config.toml
n_kv_head = 2
norm = "rmsnorm"
rope_fraction = 1.0
Each number is 128 + 24 x the weight over its row's rms, rounded and kept within 0 to 255. Layers, rows and columns count from 0. The size above them is the row's rms in percent of the matrix's.

# layer 7 MLP gate, 320x256, rms 0.0556, rows 36-53, columns 0-127
size [ 96  90 105  98 103 104 104 100 101  95 100 105  98 101 100  97  98 106]
[[132 109  96 138 112 137 146  81  87 148 143 123 115 140 105 106 128 133 121 119  87  97 130 148 149 130 120 133 125 123 122 153  66 162 148 117 148 153 114 140 144 123 130 121  92  89 113 133 123 174 173 101 145 123 123 167 162 159 139 130  95 144  92 153  81 104 146 140 135 109 106 143 183 112 154 148 195 112 139 130 125 150 110 106 176 166 140 124 141 141  79 128 177 148 147 146 117 118 201 120  77  84 126 170 107  74 117 104 119 131 167 141 131 134  95 147 131 103 127 138 160 167 137  79 140 113 102 123]
 [ 80 174 108 141 117 132  82 135 161  86 117 147 123  80 111 126 134 143 118 135  98 107  95 123 135 147  94 136 132 115 133 108 108 152 145 125 199 103 133 110 125  95 118  87 145 128 145 103 133 105 128 160 143 144 168 133 122 131 123 157  89 146 116 143 114 135 129 152 107 111 115 140  94 163  75 121 147 141 131 108 149 126 134 105 124 140 124 106 125 119 146 117 178 140  84 173 153 144 115 161 156 126 130 127 109 134 120 113 118 138 102 130 109 126 170  72 133 102 132 105 167 119 161 121  60 133 136 103]
 [112 115 104 114 109 139 155 122 108 143 107 147 160 130 150 132 151 118 109 126 133  42 116 160 142 123 124 167 128 128 120 133 125 124 123 120 152 131 147 106 100 188 103  98 139  76 163  86  74  77 110 134 138 120 173 165 137 128 130 149 123  93 103 160 133 151 130  93 168 121 129 140 123 128 100 109 142 160 149 128  87 125 110 151 101  92 173 134 182 144 147 143 123  95 119 155  86 124 104 158 143 117 134 133 115 111 175 123  88 138 133 107 174  96 138 119 120 147 153 133 158 157 123 132 145 136 101 187]
 [111 132 113 129 130 129 153 147 146 119 151 107 171 112 105 186 110 145 138 125 138 155 109 125 125 117 166 102 132 170 126 118 115 105 139  96 112 123 161 108 120  62  82 126 111 114 139 145  89 106 129 135 155  94  97 138 136 140 103  86 168 152 130 112 103 128 119 158 135  84  95 114 135 157 138 135 100 123  99 113  89 126 124 146 119 130 147 129 127 156 131 130  97 161 194 192 114 172 124  93 158 153 125 122 145 137 122 123 123 102 137 128 155 119  94 153  97 138 182 121  96 152 142 134 129 168 155 126]
 [152 152 125 125 118 118 124 105  86 147 124 144 102 157 147 152 131 125  87 153 169 150 110  95 120 146 151 114 121 146 136 116 150 131 110 132 127 170 131 144  80 149 159 155 160 106 146 128 144 138 136 137 162 172 133 135 160 130 153 116 110 140  89  93 103 130  93 152 139 117 105 127 123 150 119 125 180 163 119 139 120 124 131 145 143 170 114 122 118  57 113  93 129 113 145  85 106 140 127 138 130 106 106 149 155  88 126 106 134 156  93 130 118 147 146 169 145 133  91 117 148  95  96 141  96  92 182 118]
 [129 129 143 121 101 117 110 123 127 108 135 139 146  96 154 109 102 155 118 136 116 118 156 153 166 112 141 134 112 139 123 129 150  99 112 130 121 136 128  98 127 116 159  81 162 131 131 112 132 166 138  80 131  96 121 128 101  83 125 136 127 105 165 171 129 148 114  63 157  90 168 108 137 140 123 106  80 162 131 129 136 144 127 139 112 118 134 139 183 118 126  89 145 113 143 138 122 102 142 136 174 112 152 131 109 140 125 131  77  83 147  94 133 128 135 139  93 118 108 138 173 162 130 108 150 145  62 143]
 [122 119 148 139 107 125 154 165 151 110 131 117 129 136 136 160 147 108 149  97  83 138 146 148 170 112 156 150 112 153 139 129  96 107 128 127 143  90  96 108 151 114 129 142 129 152 123 134  94 105 145 103 158 148 128 112 146 120 111 118 145 146 131 138 119 112 163 160 121 132 139 118 121 148 106 104 168 133 150 185 115  77 120 111 107 136  77  90 155 158  84 147 121  81 132 146 115 144 116 132 151 170 150 147 159 136 148 134 113 142 120 136 132 129 161 152 111 128 183 135 115 152 134  84 175 148 125 116]
 [165 174 139 154 131 128 103 131 145 143 143 138 149 159 163 143 118 151 113  89 140 111 120  92 104 111 120 117  89 129 160 167 103 137 183 123 120 120 150 121 133 121 144  81 122 102 111 108 157 181 147 120 135  97 118 121 122 123  94 158 102 147 134 136 105 154 131 118 119 125 103 156 141  99 164 116 136 149 154 164 126 129  73 149 111 114 142 124 153 123 136 150 136  82 133 123 122 113 121 118 128 116  87 120 103 137  99 129 103 147 143 107  79 139 148 124 101 119 113  95 163 130 116 126 195 108 136 124]
 [146 139  94 169 128 118 143 153 144  95 139 113 121  90 140 126 102  93 147 161 152 134 122 156 140 114 118 128 115 161 118 141 118  86 143 117 158 130  85 160  52 105 122 132 144 121  98 145 140 143 146 137 134 140 118 153  94 132 128  97 151 116 158 134 115  85 166 109 148 109 108 144  98 133 103 114 133 138 145 140 104 122 136 128 137 116 189 133 135 117 113 109 171  95 114 126 106 141 149 104  90 110  97 143 132  79 117 138 114  84 105 149 151 183 120 126 127  96 141 156 109 111 122 138 156 148 153 154]
 [159 161 130 145 128 114 105 150 130 148 142 120 115 153  93 139 167 179 117 106 137  82 118  58  80 145 153 144 154 114 148 153 127 119  96 125 110 128  99 144 154 129 136  93 101 124  88 134 114 130 168 141 113 110  99 103 112 123 121 150 129 120 146  85 133 119 100 166 126 124 109 118 134 152 159 148 143 164 144 101 118 167 121 119 107 129 138 101 147 114 183  98 102 100 161 162  84 142 128 102  98 121 100 164 137 148 130 174 107 147 194  95 102 125 112 104 162 136 177 162 135 113 136 156 140  85 118 119]
 [110 172 114 115 110 112 140 137 100 184  87 121 150 115 118 150 130 171  76 136 130 112 134 119  48 142 138  98 135 158 140 127 109 140 131 114 116 128 116 136 133 118 112 141 157 158 123 166 121 158 140 122  95 161 128  98 135  86 133 128 160 124 157 133 138 121 127 144 116 121  91 159 135 111 171 138 108 126 110 125 152 123 157 144 147 143 135 135 119 137 121  92 139 135 164 115 152 148 127 177  90 169 145 156 143 148 164 153 154 118 116 128 130 132 134 140 171 106 142 119 116 128 165 152 126 176 111 142]
 [107 105 141 115 107 108 116 137 168 120 158 156 155 167  85 163 174 138 127 167 117 131 115 120 108 111 124 132 111 176 151 128 157 150 154 144  86  91 139 141 106 139 104  91  87 121 106 110  69 166 106 139 155 130 107 153 144 133 123 100  98  96 125 132 158 112 118 126 177 139 137  75 110 115 161  87 147 137 131 100 106  78 127  90  75 133 121 150 143 114 136 106 178 162  78 103  96  98 146 111  83 102 114 192  84 153 114  98 104  91 133 119 107 134 155 168 126 139 149 146 138 108 132 154 162 145 144 129]
 [131 169 129 169  85  99 101 160 159 141 110 173 139 114 201 127 135  81 123 137  97 128 147 148  96 122 120  85 147 121 160 130  92 140 149 176 135  98 104 121 151  92 128 104  88 129  99 120  98 164 112 104 148 102 153 146 119 134 119 167 139 120 101 133  92 152 137 167 155 136 131 124 104 164 107  99 152 151 105 116 183 102 117  93 136 105 116 134 110 110 124  98 124  97 126 130 169  78 116 112 126 171  95 110 157 148 143 150 151 142 109 159 126 118 140 147 122 121 115 129 154 140 120  89 120 112 126 161]
 [138 139 132 142 127 134 139  97  93 119 144 176 185 158 106 147 139 157 101 103 130 127 123  93 149 128 112 170 108 143  97 171 110 153 146 121  80 105 155 102  91 162  99  96 107 162 131 109 144 108 118 127 129 152 156 122 142 134 113  92 164  92 138 121  97 171 124 102 158 139 170  91 105 108 127 146  93 146 103 173 145 135 136 145 148 150 109 111 115  96 136 126 139 118  93 119 132 129 146 145 126 111 174 118 151 170 139 115 139  97 146 163 140 162 135 168 121 127 138 135  83 118 115 111 131 135 144 111]
 [ 97 132 115 143  93 119 136 131 139 144 108 112  94 130 127 140 112 188 131 155 144 143 115 157 121 108 125 135 105 120 132 113 131 118 132 108 106 119 102 126 132 114 158 105 140 106  91 138  95 106 114 121 116 170 173 139 110 110 113 126 121 109 131 149 124 126 105 157 110 114 138 131  98 125 137 139  51 179  92 185 119 140 144 131 155 110 141 138 108 115 138 115  85 117 139 153 135 108 182 127 153 157 110 151 107 127  90 124 163 175 118 134 118 155 146 128 138 166 147 129 164 129 102 152 126 107 137 107]
 [126 123 152 131 162  96 143 143 145 158 123 115 125 165 130 122 127 135 159 134 138 139 147 124 118 117  89 152 187 166 142 125  93 122 114 116 157 121 165 144 128 131 152 123 142 139 179  80 116 148 150  97 116 124 146 166 155  91 142 150  98 177 102 173 131 125 130 165 125 175 149  95 149 131  97 143 102 122 132 118 117 165 152 112 102 164  95 105 135  96 139 123 125 129 130 138 122 140 121 152 156 157 102 136 150 140 146 108 173 143 167  93 205 127 122  72 145  88 150  70 179 117 128 115 153  98 118 130]
 [175 143 133  98 175 133 142 100 147 154 104 130 116 120 126 133 134 144 138 105 123  93 132 143 120 100  55 138 108 124  82 127 106 160 190 106 154 136 121 161 154 162  75 129 124 110 125 138 105 114 160 174 161 129 109  84 147 113 128 148 149 100 121 122 162 133  77 148  81  95 128  99 130 125 151  75 166 126 151 145 115 163 133 130 131  96 139 123 163 116 133 156 136 136  83 136 146 120 142 166 115 152 150 119 125 147 114 124 104 148 155 107 153 146  94 135 101 137 130 179 153 124  92 155 109 151 126 123]
 [116 122 139 107 132 162 125 101 118 142 126 106 150 128 150 129 106 113  84 158 117 100 144 155 154 107 110 132 128 116 140 175 165 159 169 151 135 127 127 105 100 128 169 182 133 143 147  90  97 124  90 100 117 130 109  77 132 113 176  96 142 112 131 155 146 113 136 110 129 140 106 152 108 145 146 106 132 140 144 131 123 141 106 144 126 107 118 137  94 128 140 153 124 160 129 136 126 144 126 156 160 118 116 116  99  80 116 147 129 128 149  85 169 122  91  91 138 102 132 112 121 110 149 131 159 153  80 134]]
# layer 7 MLP up, 320x256, rms 0.0577, rows 36-53, columns 0-127
size [ 96 101 110 103 103 101 101 104 104  95  96 106  93 101  98  97 101  99]
[[130 154 150 132 107 123 130  87 137 156 163 129 155 126 137 130 156 102 123 132 100 135 151 138 149 143 155 108 124 133 133 134 105 114 146 144 152 113 119 163 130 140 122 143 108 129 115 128 113 161 153 116 148 144 162 141 176 139 147 125 114 147  84 177 121  85 141 128 127 178 149 156 181 123 151 141 138 118 126 175 125 132  95 137 153 183 107 115 131 172 139 130 153 122 110 148 143 144 170 116  78  90 147 128 105  79 104 106 141 108 137 116 111 116  91 176 116 147 162 118 139 150 136 108 125 145 129 108]
 [101  77 109 137  62 132 163 132 110 152 149 118 114 112  96 131 105  85 107 132 116 119  81 156  82 128 132 110 163 142  39 125 122 134 119 180 164  82 170 133 137 107 164 125 105  75 146 145 128 128 106 128 149 157 151 152 156 146 103 116 126 125 140  96 110 144 158 124 113 128 143 111 112 112 134 144 100  85 142 115 123 125 141 105 100 134 130  89 132 132 188 146 118 144  86  99 138 138 164 152 101 120  99 149 123  98 111 135 116 128 117 123 108 123 124 150 120 133 106  83  96 117 121 143 135 152 144 121]
 [130 125 152 100  99 137 132 115 123 109 148  96 104 142 132 144 129 158 113 169 152  60 129 130 135 180 144 152 146 130 147  96 115 117 119  90  95 160 135 104 105 162  85 160 126  97 169  93 101 123 127 130  99 126 172 126 173 114 116 102 132  95  98 129 155 144 139 102 153 146 139 117 140 106 154 170 135 146 153 161 110 132 152  80  99 152 123 151 158 135 120 133 123 129 146 136 145 146  48 153 126 120 108 170 162 148 104 156 130 152 138  81 101 120 116  90 157  93 139  58 133 121 131 143 117 102 109 171]
 [121 115 162 138  94 131 108 117 150 137 152 143 113 164 138 129 134 128 109 154 102 162 160 136 115  96 141 126 144 125 121 126 122 117 113 168  59 140 161 104 131 100 141 146 129 135 106 126 119 132  94 104 125  99 118 140 137 144 138 135 153 164 102 138 119 123 135 139 119 136 181  75 135 123 129 168 124 125 169 123 110 120 162 157 158 118 110 150 150 129 118 139 152 137 164 134 113 107 161 144 181 125 125 105 115 155 142 115 185 117 129  88 107 138 161 152 122  95 125 117  86 170 125 108 103 145 116  97]
 [117 151  95 113 118 141 156 122 147 149 123  93 170 173  98 118 110 110 118 138 136 158 147 128 123 117 121 102 160 148 154 120 127 139 151 148 103 131 139  96  97 130  80 146  97 129 136 145 163 138 131 120 132 131 123 187 136 118  95 139 121  89 143 104 114  99 104 117 119 110 132 107  98 136 193 139 140 147  99 128 104 151 105 148  76 105 139  73 148 144 127 155 149 102 128  81  99 114 114 162 160 108 150 136 159 117 159 180 155 145  95 135 117 140 150 122 165 135 134 158 138 145 136 131  97 137 124 164]
 [116 147 134 148 140 138 117 145 159 145 115 145 102 115 150 106 148 111 131  74 152 125 192 117 120 107 129 109 120 156 129 136 162 129  97 141 120 113  84  89 210  83 153 156 135 127  70 168 137 156  95 122 139 106 125 146 122  82 124  93 126 101 120 126 115 137 131 147 127 131 143 155 154 121 138 114 119 137 114 121 114 142 126 128 150 138 130 125 159 124 127 103 155  97 139 128 126 112 137 123 146 117 129 156 162 159 105 101 116  94 133 108 140  95 134 126 112 122 125 134 154 161 146 118 107 130  92 125]
 [115 138 100 143 133 148  99  93 121 142 140 105  90 151  99 130  84 105 159 110 110 144 107 134 110 118 144 135  89 149  97 121 100  94 108 132 177  96  99 116  89 105  94 116 173 106 172 125 170 127 116 175 113 135 136 131 146 163 126 120 141 141 143 148 146 152 101 116 101 104  76 115 115 140 111 145 159 143 109 123 135 106 147 119 144 135 118  95 134 118 134 109 129 156 155 136 123 120  94 119 166 157 108 104 123 133 142 109 124 105 180 117 156 132 152 110 152 140 150 121  89 112 176 160 133 184 139 112]
 [126  75 114 135 160  72 143 127 142  88 112 130 133 140 125 140 148 136 179 181 101 156 121 144 149 169 116 114 145 120 122 183 158 145 109 132  96 169 130 113 141 150 119 150 124 132 136 180 104 100  99 139 132 131  84 110 145 143 139  96 147 121 129 113 142 142  97 111 148 144 141 128 126 176 132 125 111 161  97 127 100 149 139 130 162 147 147 148 111 119 158 131 128 143 160 104  99  91 154 112 111 129 150 185 130 145 158  75 108 132 134 112 153 142 156 166 168  93 139 153 146 113 144 130 133 129 157 140]
 [155 136 147 125 100 113 152 130 106  96 110 105  99 111 141 119 133 169 154  97 129 130  98 152 192 109 142 129 120 159 137 101 101 104 148  89 151 101 149 179  84 128 125 135 139 122 136 163 123 158 130 148  99 118  89 121 115  99 103 128 108 106 132 119 100 147 155 102 140 170 127 104 139 154 141 101 158 145 136 119  99 145 121  92 177 135 107  90 114 117  76  97 170  87  84 131  86 125 122 135 124 114 104 120 134 148 105  73 127 118 130 111 101 118 115  87 131  91 132 143 129 147  96 135 131 149 150  97]
 [138 132 139 126 139 140  64 101 132 123 146 157 141 141 130  98 156 119  66 118 141  99 121 114 165 133 132 134 103 148 108 143 102 107  75 124 112 142 144 134 138 119 130 145 131 155 127 148 116  94 140 137 153 123 106  98 119 115 132 154 140 133  84 106 118  90 118  75 151 108 121 101 137 118 145 124 118  94  99 135 143 166 127 130  77  74 109  84 140 168 107 116 114 126 120 169 126 129 116 152 108 136 128 149 157 153 111 120 129 106  93 129 141 141 103 149 119 105 195 134 175 102 165 107 152 128 109 115]
 [ 68 118  94  69 104 130 103 139 125 125 167 132  77  93 108 140  83 146 102 111 150 108 166 145 107 120 119 166 117 139 142 119  96 122 131 111 127 148 153 126 133 133 138 116 116 143 172  73 118 106 127  98 100 100 135 143 119 111  84 107 112 120 113 135 141  96 135 174  84 121 135 129 158 122  84  94 106 106 122 121 125 112 164 172 126 126 108 103 142 141 109 103 130 146 117 131 139 136 108 120 157 137 122 104 139 150 154 154  92 116 141 131 154 102 129 123 113 161 100 116 100 175 101 149 123 131 109 117]
 [127 139 158 114  76 145 118  92 109 136 149 130 142  82 116 102 111 116 149 178 159 160 123 134 152 153 124 154 148 107 146 131 106  84  80 140 133 118  99 104 167  78 125 173 158 153 165 121 129 107 101 143 130  94 104 109 149 114 130 103 121 156 134 133 113 119 137 169  99 152 157 151 124 159 120 111 130  84 116 156 164 172 162 148 170 122 155 148 148 114 116 154  95 111 139 109 124 111  94 130  94 128 155 112 130 137 180 131 116 171 111 113 137  91 143 137 116 152 114 122 145 140 151 138  86 174 151 150]
 [170 163 122 120 136 121 107 146 119 143 121 125 112 119 154 116 105 117 117 146 119 111  97 117 159 130 114 201 141 145 147 111  83 128 132 186 119 148 112 123 130 132  93 202 168 133 125 130  65 121 113  95 120 100 141 131  81 109 147 156 122 143 117 137 138 126 135 145 105 142 109 119 101 116 181 114 161 147  99 126 163 152 159  68 137 132 150 143 143 108 146  97 105 109 138 169 143  85 139  99  97 119 117 157 130 131 108 162 146 111 124 156 147 127 114 150 139 130 139 105 159 130 127 119 117 126 105 136]
 [109 126  75 151 132 168 113 134 109 128 131 153 133 123 126  83 137 105 160 106 132 133 132 142  87 176 112 124  91 134 116 138 103  99 128 151 159 110 100 105 152 132 143 110 146 103 101 141 105 155 132 129 119 124 152 149 105 136 138 153 103 125 129 168 100 146 110 148 117 208 143 161 144 123 150 139 163 145  93 107 158 162 174 136 125 146 140 146 155 117 106 123 135 196 115 130  79 117 138 122 135  89 141 123  93 126 139 110 146 132 137 172 120 117 114 126 147 131 146 136 175 178 117 171 107 139 132 133]
 [136 112 114 169 126 145 131 127 132 138 129 129 124 123 107  99  95  69 109 158 139 136 125 144 137 125 138 109 170 118 110 164 129 145 154 191 105 128 142 111 140 104 146 131 136 111 155  88 157 134 166  91 144  96 124 129 114 143 133 157 174 173 129  87 139 102 120  73  92 107  74 174 146 143 125 134 122  85 112 140 112  93 167 135 118 145 145 132  88 123 130 111 155 142 125 125 170 164  91 191  97 136 123  92 112 139 143 133 110 113 123 160 145 134 109  83 153 117 145 151 164 121  92 136 114 152 119 128]
 [105 167 106 128 141  92 129 139 138 164 111 159 113 103 153 148 129 141 112 153 101 102 120  79 164 105 115 123 137 159 161 175 164  96 124 127 156 123 144 156 117 126 100  93  91 134 144 115 156 147 143  85 101 161  82 104 165 156 175 122 163 138 152 101 131  96 128 101 102 115 130 133  95  91 113 122 109 122 138 138 108 138 148 100 116 122 147 123 115  84 109 115  95 151 105  90 140 138 129 148  62  89 160 140 118 122 114 165 131 142 105 145 122 148 149 147 117 143  87 186 151 126 137 146 140 133 143 114]
 [121 148  80 130 130 135 116  96 142 123 130 129 147 120 178 101 105 110 140 140 167 116 141 100  89 136 100  75 112 125 175 103 158 156 152 103 100 142 180 130 123  77 160 123 154 171 120 129 134 150 136 169 116  88 168 117 123  84 150 133 142 103 155 158 106 113 106 169 149 152  90 109 112 182  99 155 146 119 116  71 102 116 151 111 105 102 134 113 105  96 134 175 116  94 140 109 126  87 119 125  79 150  89 124  96 111  77 114 118 146 125  85 125 154 114 128  88  91 115 113 156 129 140 129 151 101 101 140]
 [124 100 113 157 125 109 108 145 166  97 101 137 117 135 141 132 116  69 152 141 154 121 104 120  84 110 123 128 135 114 134 131 100 119 107  72  99 148 141  91 200 132 172 118 100  68 123 130 130 126 110 128 138 164 121 116 135 140 130 137 117  85 128 166 133 112  96 156 115 118 150 113 138 153 112  99 149 126 150 166 137  97 138 117 134 114  86 114 137 166 133 122 140 135 136 118 129 129 183 122 129 166 163  78 130 185 123 118  98 160 142 154 101  96 160 137 115 113 135 164 106 103 112  97 145 128 155 128]]
# layer 7 MLP down (transposed), 320x256, rms 0.0435, rows 36-53, columns 0-127
size [ 96  89 109 101 102 102  99  91 103  96  99 106  94 107  96  96  98  98]
[[149 135  85 193 170 137 145 121 124 177 142 101 126 102 142 126 127 144 168 148 135  95 119 165 133 149 158 118 108 105 142 112 111 140 152 102 111 140 134 178 136 154  86 163  89 127 115 117 104 152 135 115  83 107  95 127 125 161 123 101  89 152  81 115 136 127 163 123 105 140  87 112 169 139 169 127 137 127 168 161 132 133 114 129  94 161 149 147 116  57 128 109 117 126  91 143 144 100 152 155 127 145 158 117 162 124 102 162 140 127 127 117 107 169  96 147 120 138 159 130 140 114 134 144 126 132 159 152]
 [145 177 144 162 129  81  85 141 127 107 115 112 112 120 106 151 189 110  88 134 123 121 130 102 150 115 132 147  88 128 197  96 135 119 102 107  55 182  99 100  90 145 119 108 151 127 104 117 142 157 173  99 110 107 147  97 100 166 146 144 131 149 136 112  86  93  98 135 148 114 128 100 124 121 112 104 150 102 138 128 128 120 128 150  93 117 148 129  77 129 143 153 137 138 112 146 128 123 111 127 135 149 151 120 129 162 147 140 124 123 167 137  92 153 104  90 121 125 118 130 141 128 134 104  92  80 110 132]
 [171 142 166 112 123 116 120 100 135 156 166 113 127 127 136 116 114 132 133 147  94 133 144 128 131 127 104 141 130 119 140  92 147  82 159  67  87 160 136 132  91 153 138 101 129 137 115 107 117 136  98 109  63 142 115  97 160 160 110 107 158 130 118 112 110 129 138 157 161 148 159 139 154  95 155 158 121 130 114 137 133 124 122  79 163 145 127 150 142 110 124 137 108 119 102 148 116 154 107  73 116 110 108 134 130 120 134 177 169 150 113 130 122 129 125 131 105  99  88 124 157 106 130 164 131 113 146 115]
 [102 157 127 176 105 135 151 121 127 130 106 110  91 139 126 166 150 139 107 108 112 131 153 132 103 154 135 119 124 113 145 128 120 109 134  99 106 160 145  55 100 118 122 143 156 133 164 132 105 116 120 132 125  98 102 138 130 170 111 120 105 126  47 133 147 125 128 155 109 116 136 118  92 117 110 137 103 145 125  88 149  95 145 144 123 151 159  97  90 147 150 117 130 116 135 165  80 145 136 159 142 104 133 107 166 117 142 167 141 140  84  94 108 135 131 141 137 113 114 121 159 146 134 147 139 138 134 121]
 [ 94 142  95 134 156 122 104 124 109 158 117 125 179 133 126 101  97  81  99 125  90 156 149 118 173  85 101  96 107  84  90  90  99 141 128 157 142 119 130 113 145  99 149 138  98 106 110 123 140 156 161 127 101  86 119 115 117 116  78 127 143 176  99 171  99  86  79 101 153 113 138 131 124 110 119 155 144 123 164  84 107 156  95 109 125 132  82 138 123 179 161 161 137 126 104 202 126 154 144 169 123 101  94 107  81 137 121 138 110 102 137 131 120 113 120 133 102 135 159 122 116 134 144  77 131 132 129 105]
 [140 130 140 123 165 140  99 138 101 137  95 149 118 157 116 115 110 157 122 108  70 164  84 170 160 158 109  94 128 120  97 149 123  87  83 141  93 118 166 160  90 160 119 101 155 183  87 110  94 121 129 122  72 139 144 124 103 136 132 112  90 170 134 132 158 136 125 118 159 111  99 138 133 124 130 156 106 116 156 130 121 134 114 146 139 155 150 102 160 119  93 140  82 133  88 132  82 120  91 113 118 131 118 131 161 116  87 101 148 147 114  96  89 147 123 126 100 145  98  99 137 156 139 135 103 119 147 136]
 [131 138 110 121 130 141 128  97 143 100 116 122  80  81 114  82  92 112 145 162 126 113 130 151 159  97 119 100 143 110 108 111  98 145  97 148  95  96 182 115 140 167 127 156 105 144 133 134 145  91 126  89 141 147 108 141 135 136 116 130 132 153 108 104 146 102 131 117 162 155 147 135  72 100 116 114  95 138 120 138 161 165 126 111 130 125 139 150 135 167 122 136 172 131 126 156 104 114 114 122 110 139 157 127 114 103 128 158 148 107 138  84 138  77 147 167 124 155 133 151  91  98  98 104 107 105 106 152]
 [137 129 134 137  97 122 121 140 147 116  69 176 121 153 114 108 107 117 144 141 162 114 128 115 108 141 110  93  88 179 130 116  96 133 124  79 142 104  76 168 107  83 125 113 134 139 133 116 135 127 164  96 138 137 154 156  81 107 102 124 115 119 105 131 128 124 152  99 125 108 127  89 117  67 130 156  98 100 129 107 154 157 106 138 122  95 139 123 106 167 126 136 164 132 152 131 138 128 118 180 161 124 174 119 135 112  82 121 124  96 139 167  94 134  70  96 135 121  72 145 150 117 113  95 109 119 146 183]
 [141 164 139 130 129 143 100 131 118 104 137 153 157 145 122 134 131 121 109 132 111 102 122 131 140 122 126 145 140 129 148 162  99 102 152  99 105 136 130 131 149 146 114 128 156 138 121 108  98 102 146 147  90 126 157 107 148 135 102 106 114 110 157 150 155 126  74 129 141 121 123  88 125 105 159 169 128 196 158 125  79 111 128 123 135 150 162 137 117 140 114 153 124 129 111 127 121 110 140 119  68 124 122 111 157 180 144 114 122 146 137 109 153 166 119 133 134 162 109  99 125 107 133 155 120 133 141 115]
 [110  99 132 147 167 139 137  94 147  97 106 161  99 138 152 117 118 118 166 165 100 147 102 138 119 122 125  94 126 111 145  99 144 151 148 147 143 110 164 105 130 150  98 159 136 108 142 165 138 107 144 132 157 158 133 176 162 157 157 173 137 119 115 136 151 188 117 119 131 136 155 103 135 135  72 130 109 116 123 124  90 105 130 142 138 133 159 152 144 137 126 121 143 128 146 110 138 148 141 140  85 138 144 110 143 129 126 117 171 123 141 115 112  97 148 139  87 159  65 119 113 108 107 104 139 149 116 112]
 [143 123 130  81 152 147  98  99 107 112  82 151 151 157  98  91 128 121 107  85 182 153 158 120 108 124 120 148 157 117 109 136 131 146 130 191 138 123 124 128 121 132 146 109 108 143 178 122 130 149  97 107 110 105 152  69 131  82 129 186 128 108 151  94 144  51 114  78  70 101 136 123 130 166 167 122 107 131 120  90 144 152 145 133 144 146 116 113 137  97  90 139 113 103 157 126  83 182 127 150 132 139 117 160 100 134 122  96 141 128 119 154  94 138  85 133 105  85 154 134 131 130 118 142 113 158 127 144]
 [135  71 113 111 124 137  99 145 102 129 136 119 114 123  94 138 150 158 189 100 133 133 117 130 107  71 107 130 100  97  84 141 139 129  80 154 116 118 153 152 128 126  84 144 110 104 116 122 122  87 166 138 126 129 147 103 113 120 121  90 105 135 158  94 205  93 142  93 106 132 141  67 108 143 116  91 169 102 176 133 135 113 121 136 108 109 118 116 157 105 156 107 173 177 105  99 119 127 137 113 129  87 104 131  97 143 103 115 135  80 149 146 123 105  68 179 159 138 144 106  90 137 115 117 170 134 144 121]
 [178  89  97 159 106 126 166 144 139 128 120 141 173 157 146 139 107 104 138 141  81  68  92 109 180 168 128 133 137 178 101 139  89 129 118 120 149 116 127 131 113 161 136 170 153 153 136 121 100 107 126 148 112 145 150  93 110 152 119 131 113  95 133 101 162  96  91 112  87 152 120 125 139 169 125 145 131 153 171 134 107  94 112 100 135 129 113 124 105 154 149 110 140 111 118 124 154 159 137 169 166 140 109 114 165 144 131 129 138 142  95 104  96 149 137 163  91  92 115 149 139 161 155 111 151 107 136 121]
 [145 143 135 141 130 166  98 115 137  76  91 108 134 146 145 113 156 126 143 135  88 114 114 141 104 151 118 108 143 151 143 130 108 118  89 160  89 139 162  94 175 137 128 116 135 120 135 112  92 118 145 100 154 143 143 118  99 123  94  95  95 139 120  83 128 116 121 126  58 159 136 112  68 126 105 116 116 117 102 143 145 144 169  96 118 135  92  78 143 115  87 128 128 121 116 124 119 111 127 117 103  92 119 100 131 130 101 163 126 150 145 128 143 103 128 137 161 133 158 125 138 132 142 110 133 138 149 113]
 [121 165 111 103 127 176 110 143 117 144 145 133 111 169 155 105 161 120 166 142  97 165 143 150 153 115  99 141 138 141 143 122 154 124 126  98 150 101 103 154 150  91  77 133 123 186 116 153 138 137  89 166 150 139  88 134 145 159 108  72 121 163 110 121 117 124 102 147 136 115 124 137 111 127 144 113 128 139 125 125 115 166 121 137 148 150 158 113 114 180 168 124  91 122 130 129 110 116  98  96 134 143 154 160 151 128  89  96 136 173  73 128  88  97 194 141 104 123 102 131 132 107 118 133 145 131 128 130]
 [119 110 125 216 139 160  96  93  84 120  81 162 108 158 148 128 100 155 140 153 135  94 154 132  98 102 163 129 121 102 129 106 125 143 116 131 148 127 142 147 114  98  88 106 128 129 118  85 160 101 123 118 122  79  99 156  88 131 108 117 114 117  60 100 153 190  95 102 138 150 140 145 131 141 103 163  72 159  78 113  89 116  84 118 118 130 152 124 117  88 129 127 107  88 141  96 136 126 106 144 119 158 115 120 123 116 183 163 125 128 130 133 170  57 130 130 156  83 144 106 144 140 104 101 128 147 151 121]
 [141 102 116 150 129 104 112 118  91 111 130 144  90 133  96 143 105 104 145 114 107 116 141 115 150 125 158  96 145  93 120 148 123 122 123 149 116 103 129 128 144  99 120 187 147 126  94 146 126 117  83 115 127 123 174 103 142 110 148  85 132 140  97 115  85 124 127 113 125 104 158 108 103 145 135 161 116 152 135 112 156 122  81 138 105 128 126 138 153 132 102 189 156 112  76 113 123 141 112 137 122  89 176 101 157 114  82 162 152  96  76 137 142 171 141 123 155  94 100  94  96 113 135  98 113  86 137 160]
 [146 111 103 146  97  64 189 121 135 140  94 135 119 150 125 170  97 143 144 108 113 147 118 106 161 103 155 107  99 179  96 133 144  99 125 125  93  90 111 135 125 133 134 107 149 123 117 149 123 146 140 167  41 112 148 160 130 170 136 130 125 160 161 105 117 124 156 120 142 110 136 120 144 127  93 126  93 135 130  98 138 151 126 140  99 107 155 124 119 147 142 139 110  90 163  76 178 145 137  97 128 145 127 158 115 121 109 115 151 135 183 122 141 161 152  90 169 158  73 152 140 133 133 111 139 129 135 114]]